config = dict(
    num_key_value_heads=2,
    head_dim=64,
    hidden_act='swiglu',
    extras=['capped logits'],
    init_std_qkv=0.0366,
    init_std_up=0.0366,
    schedule='wsd',
    decay_fraction=0.48,
    decay_shape='linear',
    batch_tokens=65536,
    max_steps=7895,
)
Each number is 128 + 24 x the weight over its row's rms, rounded and kept within 0 to 255. Layers, rows and columns count from 0. Numbers have three digits each. The size before them is the row's rms in percent of the matrix's.

# gate: layer 4 MLP gate, 448x160, rms 0.25, rows 361-389, columns 0-159
# up: layer 4 MLP up, 448x160, rms 0.264, rows 361-388, columns 0-159
# down: layer 4 MLP down (transposed), 448x160, rms 0.141, rows 361-388, columns 0-159
gate361 089:092148141131115156156130120149137151094151133166126108141147114159101129135150111149104117153127109116115141137162146092128153128102113119102119125147130105083156101063103138117122117114128113122121125144098117110102138090084129143130114127100088117139153175147100156142099106106100124097121115143126165082140152184084075137132185105140140118109146124105089099124162153103112152121144096120106093149188106128105112102168158136106137153162114111106148123107164157096145084141116143
up361 100:117118122141139116103152123158124079085114136084090133107132160134145101155117125146116128101113077129181119162133097137105164105105122143157149104129138123129133136125146123132132173153107154099114124149161175126103105141107157112113134131119129151094124125138151131115135106131145125135107163099144135071138090138184116104137136152065111138136105139169103132143134172120119076142089134086119104132151137101159138134140124166118169096149092119138141131075132122151111198126148092
down361 100:080147136151158137135135132098149121114119192160148109120165150104117129114100125082128140082115165109120125129131142115193135099129164100114111129155111147151145070134095149165119096133162130148096169119124088139122151132146125159153159131137110132164106123155108133144132134131077156122182135148132137097113197152130121138097127108140102135110148100106146116101103102100125143090144133105127132132094105148110117134097114139147094159124125111154152166116135121087155077129111097
gate362 099:135135138111115110109127137123097173124093102126107145154126144115132136144104117089116146125118136098108141114108105120160146122152095136079157144120154114169133154142125120142124117142176081130088140119103139164151110110126162135112115121171117147111121099202076123159076158129119133097135153075116113096157138122109116112132179149148170148104112061130081159138140121121157127148129152093137129123173128109122112077100115130142094147125108112126132104137129084125123163146153160
up362 098:167103134122135141152122123131077127112127109098141126111121152084098137132103158147153102137150149138147141136080158166139124155148173107099126115174112173093092143103135078116128141136149139153104158109097110104157169162156129135087138160117126176077127102093180142126118137119162106125151174130118133162107106130156136127110147087144131104111173175124127123097111123142138166131111149132120108108103135118134122140113098068124081154090102138126111129138140123166139104140113136
down362 096:103100145128114132104148126160099097146107108136127141129096096141083126109148110134164127104111108141128119125100069119140134145196131132149140115133142127158152141162106114162116127117126093149127108159100104093127142096074143140101132140098132063135111133107115135075116142114099134086105141140155161109166120129098118100122135138179169120142114141142119083185180159125136133150124161130159118120083155126118137125111070114132131123157139138143095085120115099115139110126091103
gate363 095:107104146101114131100121131088110092119127095150125125128077182142117091108171092162154118144109115174100161105149135177103118101155153100091145145099106113170089149121126129160091154136129127154148139116120151122132113139167121088154122123097136096148123119133124124099142138141125150162104151129126124167142091108156109103151094088077095108117150144136111123123120129176114164159135117143140146134150123135117102101166101139098152152157169129186135150133125164132155106154121145
up363 099:124117176125103113116093125098173156129112134125114142116151081098136081112108153134124155108117122115126105131146124172138132148105147129143087089117125099154117131166099136133111124117116173078134144125206135104108139118106095134182130192144114162174122144137145126090139092131173110142138135114162114153197131126117149110094134131140136089147121134125125078138151106138139126122106126130123140138146147116090117125126109144128153107124135150165122125175079154107163168151120104
down363 101:112087142163150104070148134114077130099134094153148087150104139101107104187184142139140111097117111131122129134104113094136122119146134142127146083122135146135127121089119114170094157158136141102121068131119110139158111126145169088161123119095177164157098136130104130090147115153115132134122157101132161122106090119115151094178114084093139151128081140158109158128110122112123128166142116125121143134120161130107149130129157145111165130148158113174119123120140148149140129153146142
gate364 105:099144151142110093152120157129150124112140109132136133093139108128132120118137108149124085137154082135145160134151104145170119090131146105106154153159113090102094127120109113104153107094092115152131151127133121125154123111152166096100118072119172145151124146191122099155120122104098145144109088163112148094147145139096118118148132095121103131129166109100130113140133107155081160169096139058150140132134126138105117128151159145098151106128156133102177098156105163105077136138128124
up364 109:109113149103160127109126106108134133129081128099123135095130131156153123156112122100134099098113120153110173091122085131142110123114154162130158132151125080145103143118178121133139089080108128177121125122130107166108147078178120104104148143139145133132130147158113104128100138133098058137120112125119172108126119170142155095115111130137141130141134143112112199186142196157107181143138155127126158154131125134115148120106110148117127131141140148160163133167129135141123105114103147
down364 111:149135088119148096161091156164173141166161132119103134133105123148127136136105110120143140137106099148140178108082089112152151130111128107141161137149181144159145090166154138098110112111130108130141125124114072148137195133149147102138093093109125139131168111174083106090108119098120148157138113130125159165132176110141117122101139119127083136102128105168113163137124111126134119090137100114109143180116152129155168126132145081134111093148115149131108091126128146139115126124141127
gate365 096:136127145118066133115152149150134115167120122110116105106165119192132131160146107144139109110115097110122133097157116123100141156131118130129138129172136172137131095074119125148123090090107145147111144107154151129082172144170111136151200125097142150143105120140127129131086122139145088140123158128115145061100126111126130152126102112117129131133119146160136130088108062106109117133113111155070142126090125170167141119086148115131126130143132146114123086140104140114110113134133169
up365 104:122138148138126143141099139090139157069062106155160096143106093109144161090111125136124131113103106113109083142115099102151139082118094135125133100132110140100067125113130146115123124109158140143119106123121139122102125118095107114132138163141146079136137159162085098175094110155160160129076128155126116084182118115134110133094125122140134135152118085144134135142155123137104146136118126086128058144107115112087099104109137146162113139151135136119125118148106111165127160141155133
down365 101:131123132113133149127179129118144111147129124135105112137099161134158137164130149112147151140104121111150162144102147178125145156139137091110139119138141119160136101119106096098051117141098126129125159069138138148146113142130106134124158114120110095124155142097166118136126119075157161120164117103107129132110159148080166092177117116097124142084146106150109059120111159105109087139156161150121167125150123092126130133141101167104126128135151092147116126130139114068151115101131145
gate366 094:170161160108155154089136115113137121131167133151117148129154116119111128135129093150148120124173132109100090137089147135128138132121109087095136116123127091101150127086141129107092117117117096107155147134105125134121126110155168143161176154142091132148114111169168132149105171088155119101129097143122119156167147149169144157133117149094157123124149151120133160116120150139156142103099143146196108143135131098116131108115158166133119156117138080118164103145109129151172093126087183
up366 098:115085126165122095135158109111112143143147107140154116140133131130115103132167129156109121168114145124111129142098116122166176132067169162139135096110161143144119160191127153094101141107131147132161103074136125129093114145093141125150141101129166146137137117155115138129151126146099160182117173085081151124116122080102143130132129167112111138114117157138128130109093136099118159137139096104119133134082150138096120077117093142145133125143092161105148182108119116142126131166125146
down366 102:117142129123121147098117132130136093166126123163138185152133121149097122114165126164146167145098097158149142134171085154157127125163141090145128161111131137117103146119107089124105162134106130111132120133140145152183134137117131116128142156120089171107117083146140107141122174157151116064140094110132145150131164147139143138140114132143158130117093121128109125114095112155145132132152158160153146084122126113113130104098144090106102171084197117142119137087114128106187130148125160
gate367 102:123149116134137100106144163065144085128153140125116120101106111119124165107075109112163112140158161098103116115130161132078124102097139134135111103172071128134116164123131147161110177099100138068147153124144135115141143124102138136163141107104088140141133114142140150150098134122103098100157143116103145150141166122152170119144114091143133130123155089131146092180141137145144142141108143111125145138113148119107105122153107148112128137121066114190154127128129109080108109138146091
up367 107:183127114138164162144134102123098130134166153134161133088158132081146129128126112123111097141114121119139110137116104097131058182113122132119076128145095156135125132115127134149088158173132173114146154128142104104121135150106117191128154125101116152098139104094140126146120145149135128139163149152116171132129113154169147122089128083162159124154120077124082148099161139101138130130118120174118117113163160136174110120158124126133115157113119125153160142116126155134146156119120083
down367 099:139130119134106118084103178107103124104113148145135104124152137140125155127132144103121100154146143144106116095114112138144137155102125131140142125141128168097118154078099183130129122153128144143136115112136145147145092134193128068145119132084113125092156098166141104093139124093115115117169137153126084190102161147153115104142077153124133145103089105116153129159129138124110074117148132137133142176095112121156118148122121093139110114072118137102135142102157108086124127102169108
gate368 107:127123159115166150150190141132130096115117152111100114138112122132094177127135117106114151118155095101121159165150116139135112108116127123162101091134137115112101098129087134141154145115136108076197121162141067100147162128165133129135162111144135150118105132129136147173163141123136185113107115126116085170137143123135115130129131116161126138109134166112173093132159180088127132104121115120121160138143109089149095130104135116124087137113119152117130112164069145153092150147128124
up368 104:110154105148152129130121124100153108130120208160137130136076137079107113137152145128147143141146102117098084121136118175147171106120123111103110122125112169096126132087132130138108119128142132062138104078129161146130130102153125140142098140117138119132128109102143129129178148160129121107103084144101141099141104154112077144141124163203127121123121158130116101139165119174132143114105133123136109134098115158099119141161159130138141114115156178110155146138105177108088118132141119
down368 102:133157145122122141123130140143152090098121054118097134134171139107146107112087143117115153125125143089118124160161131137115162118123133136143130175134140097172081168152114139139089114147076146164164121139128133116127134105092107132090133144146177131155136110104134173108141057128114119131108152137086160167139155085144149098116152155128165106139142107151131117155139141109115130120068151107140136147127136104153106113145146135122100117140143097141100143154134083177121123117087126
gate369 092:114094116175124133114167072119143129140092139122131157104121133128095141163148128110107113131092119133148168098151109112095146132120144139114111083084120157124105088148134123130165095098124105129109105140115137108178160094162153120159125130171155139151124072151109135138175150119149104138148094147163085100106097116081147146159139145131103121096115160122118111128121094173107089123136098146119113157086152114100108107132172131150132147153145085138150103127097119125152150158129125
up369 098:084200136093082128155150102148096109166125163133163129098127132105115100125106166122138109130122151180117141115137134160162088127109128112118093142129121143151084149106107119125138159133147142109162078110129139107177140137110143155105174155091117127112174126147158097130115106134127149119137157182171132128143163105157117099112139120124134104130156106124132148144178126165127116133127108148142143150109081164099157143149104155132135122168117139182104140112150139141133164148143133
down369 096:113108127126134131090147098095132141129132120129136121095136174114114113133161136187103114093181137123105156070123122133108104144153070129118163124107096112096112051167125090126099131165139140165137119149184140107132107144087110111157097101111111097133102099126121137109137144114104115121130156132141121161141101144136167145112132126141089143104146145094123122132109149101146100097108102109150129138165145113117156167138150157104134117153144164147151176154146135096162120099138102
gate370 103:077147105147154138123151144107155110119087157111084111116131152148144130141130142117117087188110129126124111193113136131160143149122126149109187106128148171110147133168137142182145129080124135147140129148102123136157156145160122100111115140095172150111142148151125090151118102134133146127166124166164137100117102076061111097120115150129123106151151124096142129157148172134125139136101161174141140098114118139173125136135155096103133094164119124149127120109140091136122138135128123
up370 106:139154156126144115126132091117071084143090141118131135147149151125135118124124145151125149132116116127109137116126115126101146130130187112126117079116108172136099097153112099175148113144084160146156081106147116148135107133132141140120118100135201208100124142112107111153158135139137141145175136108165146137131103159139173093127134171104136113132143169126117188136147132149118105145105120112129125090109171122112133113112162169130099100149116146094123125115129142152155163099109129
down370 103:128128147114116120106146114147178117114112181118134133073140146147142101117139153156144120152119101097094111113114120120163099153123146135119136126105180148141107123123175073113152085152169116145114115129135135130133140120158113159189126131120130145109162140146169173135112144127162143115148171094147119132122114079098150140118080177139132100133145152121106118123110118144144104095134151122106142140094086102127086112131179136121143139076141137105141168106146114157149173077121124
gate371 092:134158170104128124133065099143111113100145132176160141139090144129125136131150134129110133114172148102084126125101088162120104127133128161125123153104142132173131148145121136112096138110121146153122105113098127107131140114126166155139138142168095116129134167144142147134109110100062138120078164114129128145105150132092128118155106137160126117131145159096090090086074132149101110121112089125150150127115080099099122095147128109192143111138125140135125131087136166124122100108137186
up371 099:111121142122153127099120128158148130176146138127107103147135113191075157108126144142114105125147142104116136134136138102133177173149140137129107118164100109126125091111178143146119111145090159150127115128098130127107144101161127107133122156118157105103164115131094146101156169155156156139119155135142126072160162149093134188130119125121125077097095134148136113118102122147135134117098139116107103159156096095109117120130131148137139207152124122124080121125101133125155128167105083
down371 099:127094097126158164133155081128174127167091133126111105154147152112112106139143130164126131151121119128171115124116145125122156134146147122112095122128143117122086158158128134073098100151094119096125122139159129156119110130166133077123098079110164094151123138136133109118133136142150128114078104134116163134142115108142127153116119116087107132106118131147064100129097112173182106135185098141102145106141133102091097146131142130121108146158147116131110171120090092157091127136083109
gate372 097:166115111104127133111108123111154144117136099124164110128121132147134162125120144130128146150115111103123142161123143153113155156135158156162110099102116163105129092094158131105145121116143110153122120086150103148129122099172128130132127136162171148110108140120150141122113138144170153135106144083144100154127102154150160138120116076112134098107157136183124128133168138176163177125122153122104167154172101107130180113077149144153089161098157130153180106174136148143158101114152108
up372 114:100122123057134129135123104138185112119131151099108162129151142155080152150078123167088133117143131148089139124152093145088116107136076137128091110126122088097155140120152131125118128094122128105104113169128118097131145149090121130165150145091111109102159154156163150163132141084107144151145113101164134117115154103115124153163118116146090130102114159159129140143118144117128121143135188127127149129146133121119115135100133135144133179064102154105142133185145116104117110113105125
down372 107:144110142071140108130150145091106161126147135102166131134121120146161104114126107120154152133142136097123160117121153092145115142128206124141083104112106130122103157056121109112122172192124131141118126106111135157104108118121115149139135115112145147151127090092105070116104188118131149111134093119114155140167124113162135132123153112066131113136161114112095131134135098135138150096188116135169145133119146114144109150155134124160146108124123104153110142117147133087094131112097124
gate373 094:153106123139116138137118207156109095147169142156121135099069112119110163130114119122095125153125129097104135158135110121141116136131067095141140128160134101149149117156113133143078095147109119128156129124166134140139168162122121079118123091128126122082110091157106123157097159154123076097114112154104113144123137138129098115124171112142129109120096152134146132107118087088136124155150117157155129085139141127126125167132132094126117112161117145100175115173111096100155117163114097
up373 104:133105166089091141083140125144125169163095114168117161113145156126102166117156110117138124139096157130098151137150119118141128124138117152118143119081174133112152139115151115111140100096168137095100098143102167092158115129170184160148115142185095101092105146151117111086104104103172118116148134140152122123126147131120140170148154099141127122135117120152136176101097119120097142153137148195125127158087121140149119110104100118160171112119091132136123127113162129109130129120116128
down373 112:173080107126117109121084151113120116128120153096108125148090095125153102108140140137095135125106082127142149088124113154125107168094157162127105119130160124121138101139094120143146120103125131130109130120148118126063081121126115112144110118113127107155148122145075117122124113140119140162133129111152139169123051163110123135150107128105115097079117138075123133125121134079146107104115120111139091135161130142139125149115144132131155147123158105157087068128087103127170139164188138
gate374 097:171124137121087130140130138115143102143140121159143124116141153109061121105156095150136143195127103112099141161146071145096109125124111128109153079108116122113097160066151112140130171166125144142151155072125154106158091121160138160124117161117117125129112150138122117118119140141162147153111147146126100132136118158131105129131158066103118108119142148109120189142186141113150138146058104104143108126150144136100129146132100148146150125139141118128154098121115118117137140161115139
up374 109:130119138128106118144112152134130156103179128150149149152130114110130131134122132147085112126140116148162084124142080096133130105132115163143171106155171138143167111145153114054142099101168200109103161170140143096143186098098116121125087140118091147094125155118113175130154123147148120094151112128098148118128149113124106104097122117093129135130154146151142111090119145175159119130159150108127116110096157144101129135099131089152099145120124116145130107109174148145128153110115137
down374 108:139098149107098148161110107122128182106108100116123130127113164190113145079115141119131135161134134143054119130131144143135087171102125149095084135164141110109108162122128144126115151147089155110167120101104133143177106133113092157119088133149152095110151162143128149144119121133131129123166139149122110096120142144117163122112181150124128129072106135110155141081111135123136152113140115157136108071115106118145091104078120118130140112130159127119161085134093124099106125124135100
gate375 104:148120151137104107097113126134132128133137171123155107103160091114131077105105139142095141127157199151123141129120173110117154139168180089164096169067147147160164123116171155146150136149100141147074109111134125082092140134088102122129155133152129113115121145121128129098137154098149126122138100099133111154154113178097157119118156126119148140083148105139140144135145135135095133131127119130157163134154116090123145125067144140094149097133115099101150134151142133133105141105123152
up375 093:107106095143134125131109137130140095096148125137118174113155138111136110148123105129080137132159122097122078138110140093083136148069124158130114151129112094107159106149158147103114119144087157115175139136125108111101163118134113145084125145109145124127121127100157124077164131156138104091121121130092100113071112135112173134137140169137117128132105110091123115161108147065124124190130115109139114181104127094134110122148158095126121145142138131063122115103138122094106133128095147
down375 091:169129134121145158121131122107086156118148138096123164067114088123153109123111137182131127112124169145121121117084114127102127120102125137131086143130165111140105108150135115107115136160151172120159141146100146140091122149143142150159119148135094099065112116177116123139135129136150092116129098134156131157167104153134143113094094112147165088093107118099144153135129124126067146126130115101160128133105103103137158093112085156127158107115129163143116087151126114127112173069128132
gate376 090:128109110116145134157126142141147111140124093120149122140114113154128157122149123062122130146142160120134119153155104143166157115159154150125109113114092142119148137079084098196145142123141149122114113100123148105139159140107098177176089127134158127129144108136131150159174139118098144114120119109136118144161082128110133167139170118096149148077095137157132098154126109145152118136148093155090123139154138169101144145153144087108145156117085145142131176159113172114141151084130111
up376 087:127103115161120166109131139095148110153094138173107105143120119087136129153101130131177122127111126150103140174146144170163130111119113126176080128098147108096130178150151125151090133109104091143117131117131160082080143119148102131124125154163158116133120094139151132143135146139101120120091122106139137139127107140128142156184121127138078102077137142104179114147168154152160144060072144108120132120119145123126144159136134117085121123130116116123103122111124152128143173119113102
down376 089:144176133118130114133156150128086151071145118111117152097095092123122124114103127133096132097124135083161154070111107086103153124137098137095144119147140125154148124121106130121124111099114131160142106138100079132174112128131159109151105073122108107114162159157121091087125115074120102114162134116127113154123140140153100083127134132144161168166137143131134134124116086133095143137167115159157154158122138124117082096114092136153156137116174112152163139130129094098130106112106150
gate377 105:141146137138125144125151135117172137115141123104109112127109150155126162142150139169083148155114129160136129108148157119144118109161136109142183158114119136098104126172132135151176118124140132082144111167092103140147145151102099123114180110124124119115152131127130124153128134130137152138127130143121166162084176136135161116072174188159116143153104113108137141097107133095147154170121077152098106125144158153126094086157111139171082141105156159132088158148123137103124145128110113
up377 107:113092146161145089119184102095108134114134137099127143123090145110093151115163100152135103133126156104128140129129117143102104149135123119117145106168139146101119108104154110104094117117149147183126174082134140150139089130169091141141116115184117126123150131158165188094097145092124139114093139147156133123115071125135146128162079111106104116104131148153127139118125095123080124136128117159129136100064113113095102128113125097102132093138144142099152143120108111144126114105165158
down377 107:076117114107141090174126116104091146159123149101139154127161102101127106113095132106150162147150139099138124157151093165076127103129156117102160130112123096131128114143144165107115100137083135189109105107080138130139145143135097110157147111155161138129116115132129091119127087137165160119135119183104106167132093159120127114093118119148154145130115154134128123155132131118150119117126141125120096122140200127064141120139110133155135155141143082148142124119121144100084117155166149
gate378 100:132161109117106123098168138136134102140126094148114112086098166175137150146106135121172111134146124117097111132181113156095134095105084102170134149139149103114123131107140137148142152168122111119162137179150142097154112096135155126136151155132141131126148109119156082120113140120124189136105096104112125100119129115177119143122197093118153120129116111079150133154166136112095137130106137152133168143153115074136096113148140147105143140093098124163137118152139149175112098104137130
up378 105:126102145123130142150153136091138132097140181103171107116134132082143129129101168137126144133139084151159169130150174094164178131146175115098120154166109121141125138154128098151136149154133094067111115086060114145165124119115145116104082136113160120168108110141134126073118111121107120143116154121157142119138117146073156140157081113142113164141118114154108109111127154108113116119135135113151110156130144136124100108117107161103120155162164116119121141141148140139130164156162124
down378 106:114138127109104091089125137139078086119141148193108084124117147144140158139122160133141125079144115083128146126098129122123125088161125151162128132106171128116107143103102129156149137146107145105151119166145132117156121106113114115135138154092157129109137150096084101086139105160128121149092147112114140105117078118113084118149143142150152095130173137147124145131164092141044083164147170106156135147170143106115149132139150142119149117125137157126105113132160127144104120118136107
gate379 110:133142154090107151131105123073155132161118158115123103159158158139107119116154113115102103120153101148127120124149080139188115132140131108134139158110095111137119163157083098115115143098154093183143130124139151115114159152105134114166154132118145102118102090137123081145140162141139111130119121122137176144094113114153107112162137119134104087152093100184092128147151117142108122137105141120153106127157116110130081152107142108145162109152177115150115128108114132066086154093133127
up379 103:137136153127131171091156144153137107162119116148104137134139151142099145135104111122084146167128122146122154111102129147067115141106160162118153125103137195142130117149071159112175121130123151153104133088123130114101142134102164146137124147121126116102137164127155106122143131186100099146142139109159101200133123170121137133120111146098165133109115109143121101139124087110168166130117098125149130101114133125120104143131099142112134150137120152119082160102114122132167181105158076
down379 099:150114101160160128153095147135100143120108129109123158181108147154120129117136154111138084112142127115113129133204111132141119151123132113111139141139080136152162120108089113118182126120146123162118104099141126092139121110135099136126152119156149161153122084121121121121146149147109141131130165142172143114140134098165076159148136104083122064122098134167121087092136117098119079167142165139116113113140116137124090143073135103135147114173147130145143106153134157119105119114175141
gate380 101:122140132114154130128179153116100127137140102111128130127150124157144109118088109153124106151162137139087106127136114126183150114130117105183165155137082099147128121099123134150128100123138091113151093154136088107116166131126129123147171049143161079117168112123150118183140175099129128116105108080140111130129117116148130105129091119102114124142128091140119142157122107160141168107130122174131144183168144148142114100133111146144104105152121083105137152116134144126124133108110178
up380 105:127121117101129138105141121175106075127122138145126116149096136111101147110155108105141130108105115153140091095112146156103147161128155129149081124098093140117133147134162124095124135149107158163134130153156162070139111157064111133120135144151091128117101161132142140127132110154102134146120093142097137159117129131170133152130154090175123137118130169120118116121133125144130146107145127136139125114120094134098197123081082094143115147130087165108092116152146089108162113122131059
down380 106:177151133158094132140153148078158143124137112136126147124112109146133111120076095145133079180140175138148108150135122147158134136114115119156130128148175130138101150164124151104078151138094090153120094111128085118138149172141175154130113103157143113126135122109132136155129153095146146176134143117107165172129134106144161137089110190086116140149124121131159144149108118116104129098110093171117129110121128147144112148150132134152128130077120081085139123149156132102124116097139109
gate381 107:122115136126106115082116136152144082159135131131149151113118155168124109134130090111121076161115110125140146131125122135147144152123116173169147161072119093166149091135162106118095176134139103161153132118104153144109151163155181116136146108117123097122111130134129097099145184149117089144128104133159148131122101104112145155106150121097112138174137122119072175145137111171137166117106121116123168145158104180124128105152110131148132133130121095190125138133149113098144147136106127
up381 108:105104129138110138133146113125140110126159132173104147151093085162164146151099143134133167175177128113150134105149136150126167082141097117104123101116134143155109111108117084161123167117069137116146138154151163113114128123125102150152132132066138121136132145157133127145131118130141130168163142096148132138125105101104108163137133118099101100085140156179101155104153097148144168099098142169094159116141180101106122124149112119111135120151121112177132143125113154148143157154133088
down381 108:124175139150139115118114131092155140138170092097124162104139137119122119135162098136138116104143162194114113148143098136091139171101113142126099151125109129134128086088138163122099089144132148141084081135116131107124089155128120147113171097141099151134135120106117127147137135112132122150145121114119147140151168112162131135139112125169123080110128121104125149146115130092154101165145076185135111129116111098145135166117071156114123085120130127101159114112106157094056119134124143
gate382 099:110113118158165125159160146103161121156146098126133119126139079150077125117147147072155135105140121137122106123138114174147142119160095120112154117110119114114160137122138134120142087137110114128118157137099135110129131132076092132161173132173144139097174078108100120134146139089126129102087089105138106100094118159132119154179166078099106118116090135101173156165137097146125123102095119150100155147105098159117105144172142144105162123138136140136111134114108153106149133129137105
up382 099:122158144117122138106130150144129126102114162130117106142102123157102158126146111167126136159107126137129150147141155124104094161135129084142114171132122162126132113101082119212180184146120127115162129098140141130131123108144109157125153134164105115161129151110140082107136112123125137155156101178124175175135124135154125161121107169122139110124170160110121123122106158106102088120094112127134135100159133117116189134139132120162147159177132142137099163171157109116102098121148121
down382 096:110120144110126131125135129149144094125114123113133146139135094092074072177053135099093128174117131077137093121104120147124104151137157126098146115113147134182124118111105105136132113154110127107162103098086124117151119122147136117118104151194131105139130140142130108152154117126115132091095121163119170126121120105086118113116122132102132126112154134129126115154129152124152093118094126146175135141165129124078116096156191172131103110142140101100166118148127137100078120113153124
gate383 090:103132144138154111112154086107101125155128111105149131146093146160104114141158122111107132150101111151119086118113139141173133133112149202159134186129148148142100130165120111143148139121108145135147086167117125120101138129099165158130112113154070172171156188098149105082119133133114114111134143144108118123115154115091113116130146124130151172156116093119136130132110106117128108138142079129106120180164168148129134127132152130130146155145102124118074140149154148111157101130090096
up383 093:140139139143144126131103141124095095130103165166192127102119105106168122104161107167113142143103119141167093093094082120150155138127147145138132102145123145144140159119151115090124161096155173168117155118182127139121128143109086130111151146193139117170135132158106137100110133131119170153102133184112126161140126131111138112125167113099118138104130140142135094148104083135093124117113148124114110140139111155120115122165094142112108138140074122075128096138149117112112139119104082
down383 092:114131110140105107113176144116083144126113104139169166124094115118129142152139124148129107129078158143155122113129120112132139160117109140162133104118158137150100149155108129117117098162153153080095146133118130150152123147084108100146133126123170118148126126103144155095127110137133145120081139176095125155170172111075131108124102097135134162152124149157139160151083070098152128085124158084131114161140145159139106123118101189129111131127067117108114113166113127114145126152118143
gate384 100:165134139119139128080182143122109126148166129126138147112134132139109110184089137140149123147148108124119142159080128088114108118144115092103151099177104083124105121124130139128148112165144124141176140146126091123138095163107141121081113137143125137113157145112137086116132144088087124098104127126101107119132141127125136087151104111086134162139156092148064164125190130123086143171160121095154168140109116122102098101086109095118118130130146122106142115151147147099138126133134143
up384 094:158100123149146185158128145147096082120141095111123140166132153121120136098158127113184135120142142181108118149081094130137113117086088148134152146131155118107159069153112125126117154171134141122098124148146103136156130147123099146133138163122105169165100110121131105128134126118114147086137130152111094137118118147103142124131168091124137114159111128091140102106112136118157132177138134160160124164153068119138143102098136109113098149136156149089144105163174111140123105164161130
down384 096:107158128087135131126111130142080122132153129144155130161111117138155097153158159171150125126117135113122132150116148110097128122158116150151154092098119130130156079071123107131119135126118085108138117184094102115146109091110115100178157131101147133125107143159152123108120172071144154148157156098130100160125112071135130117124167112123129110100163145127137123175108139160113167158148106139157159165137135138112084124131133130144115116099127109086114131169132135097075135154149097
gate385 099:137137117150112107110106145182087091114100124169108093090181146143144147088152157144159124114162128106125145142160143122150135118158145135119117165100142122134100119126106173097152103167103142167118126102166132116126100130065137117144111142078088127085124172136164127162119142150123133134103099115107122109168113163073144140172121143161174121157103142137147140135134109120091125146091137102159113109135101118134117116130139135129127146124162107131154147135119143144128140093169175
up385 105:131129135137145158119125112093078117106087120096169105142166108116089129106153144126122146131152123143137143157084090114132112152129097136151127118163132165118067110122132115148109117143128122142087150124082142120156127131117153107099110137106197142134118129145103086138179130131092114111094102158123144115116122124090149114122184133161123114110101139087141130155168151150150095118109180100094099143156102097119085108162109163128159132148105142100085113147145138119131105123123161
down385 099:114131122132118179152117147144106111142114091130101132154149141113143156102189123132079122167133148124125131160122150110138151149114160127128137137134124113142135141093149140180138111102108132121101137187164137106130119118110158114180099121149123111125146120200141098104144117149135120151120099106161114122161171119123151142179129129132121106169102139118157142140122118106177125079104143136129098101127122119142163149122130069177126107108094083062143123110133161124140152106125159
gate386 090:115121112124136076104139123110136126099141133133130144138141116125177153128089150152092148083091109140125140137142142136135192122116141122134082114109152077114108125185144089159136122150144109088107149126118151122135135099146112125121127099154135172143124106103150099100150142148100122112135138136121122085172127126155087124140103127116121090147156176107165125159161165132131137090119162104114090163128152071121132123094140139141103091100185115128110173158165151135138119128137101
up386 092:146175152123136158091092143100157086154129083106135131122122156130118115153149126125116160144153111173143131114153069139141085109112147137134167153114119148119139112142138123114131134101157129106138148114159157110065145124113125099147187128133126083085142135165121086168078136100126139146124043092131103138107169142136129098128097133156112113094149146134118150116124111138132110145151123130140155104175124123157134094105128131153129143119114093145106091116120108121135136162091111
down386 090:102142163100145082103097138105182123151108090110147096126116146118093149155146136141119132134145115151113157130135116096104079139102152115077133100134116139082109071160115135090152123113102133080147138100133130132101151099111115098124154153146169138107138101095149133139058137147134138094089122116148147147131152127103119083141168135170128126126155156135098122126112126105134101153106162161157111124161124147108098124131122123112093163125134114149137067153125150129174121156139119
gate387 100:168120125112118141155132101126086124126136153124134146106148112098113105128103131125120125126160147121099125131087163114093104144140162141081138130094095150136149116128151138126131153107096106144152152100132095099167102131142151118127137112126103184103095117161162146119122136144136162152103149163102125149099170150116151138149095134132147112136163125135125155084175155156147115154123127140109103151107147128148164111098076175137095077127186083132158156121103150156156133127180161
up387 096:122109121150134124098222071159133155110110127126102098102118142136109170132128094082107081138122115167121125143130163121118107157142114130122110125126125135101109156107175097138156175143133112138148170147135160154112139105081086127183082109134123148152149117145145106127110094162150120152114125145097118124089134122132141132109142079130144145165120185080137089163148123116137117109137145142157096104105124113133146138126104110129114121115100130120099126143145172116148137095107121
down387 098:115109110140119124144092145096111101160082134131156123138082152125110144118160099143144107151158101098132115084098116126128118174149155174115196158142144106114124127095106106153099128130151136141152140165107120139140141131130179117150132158087130135121088129142075133118137150152097112076148121132151134099139096149167104146156133126145146129079092121142113133121115134114137112176093122061157125099104146137135152139113111152113109159146100149184111132143125145097085136144145132
gate388 099:104133077146113147125180106143084125156115088080135095151111173159073111138112058078118123101148137149138142111128125133133116149139130086166142112138172105117114134170126162115139133118153132106152132156148113124122139136143123160118125122154096125144132107111140128084134151120134123137112099148161124119122137144113151136146100123054110123075126147132138146135116151194191130103097122126140111124131117123103169157128147139102128141160099078126115117153135141110157138099132106
up388 098:110152148132091099134170111145121115156079115143140136149129145115168145117112107115147106119101156134107158111132084176157106123168097098138075143114156187189158120118102137096130132128150157133177174129177091113132139151126153140136136120125126169123155130142136127106156127155136148131133124138182126124077142160153145123115090165099128142127109120127118130153143127181119129150104098111077125123127133107124168137120142129124149160141166131154106119180117168136139125103124163
down388 095:105093130104096123101104156097120135130165100148138145112142115138135137161149191161117145114121105098170099131089160091086143152139149152123120143128113098121164099107131101111178162119111165144147126099101164115146130137116131094122126128127125113148116118159085124109132113144115102137165140122143165112167153142142114145088155132135123134142103082131137153155121117119107115120152069066171139119136180139170087105109138119121074117127138161110151175104115135142119127109166133
gate389 096:110101169134125147107154137113115122125093147114158141075130100119166124133115141142142103173156131147127130104122094109110130124144124109114165119147134129155138127127135120118139097118112188126100112114089106096119107112070118112137091102138134103098146127145157126106155093138124173084099168167093110122109141112072133130146148156149146183179161106141144106132120101099155147160157119121173173119136085140127095111105154116127130139106149130130095181125093108117103112159102111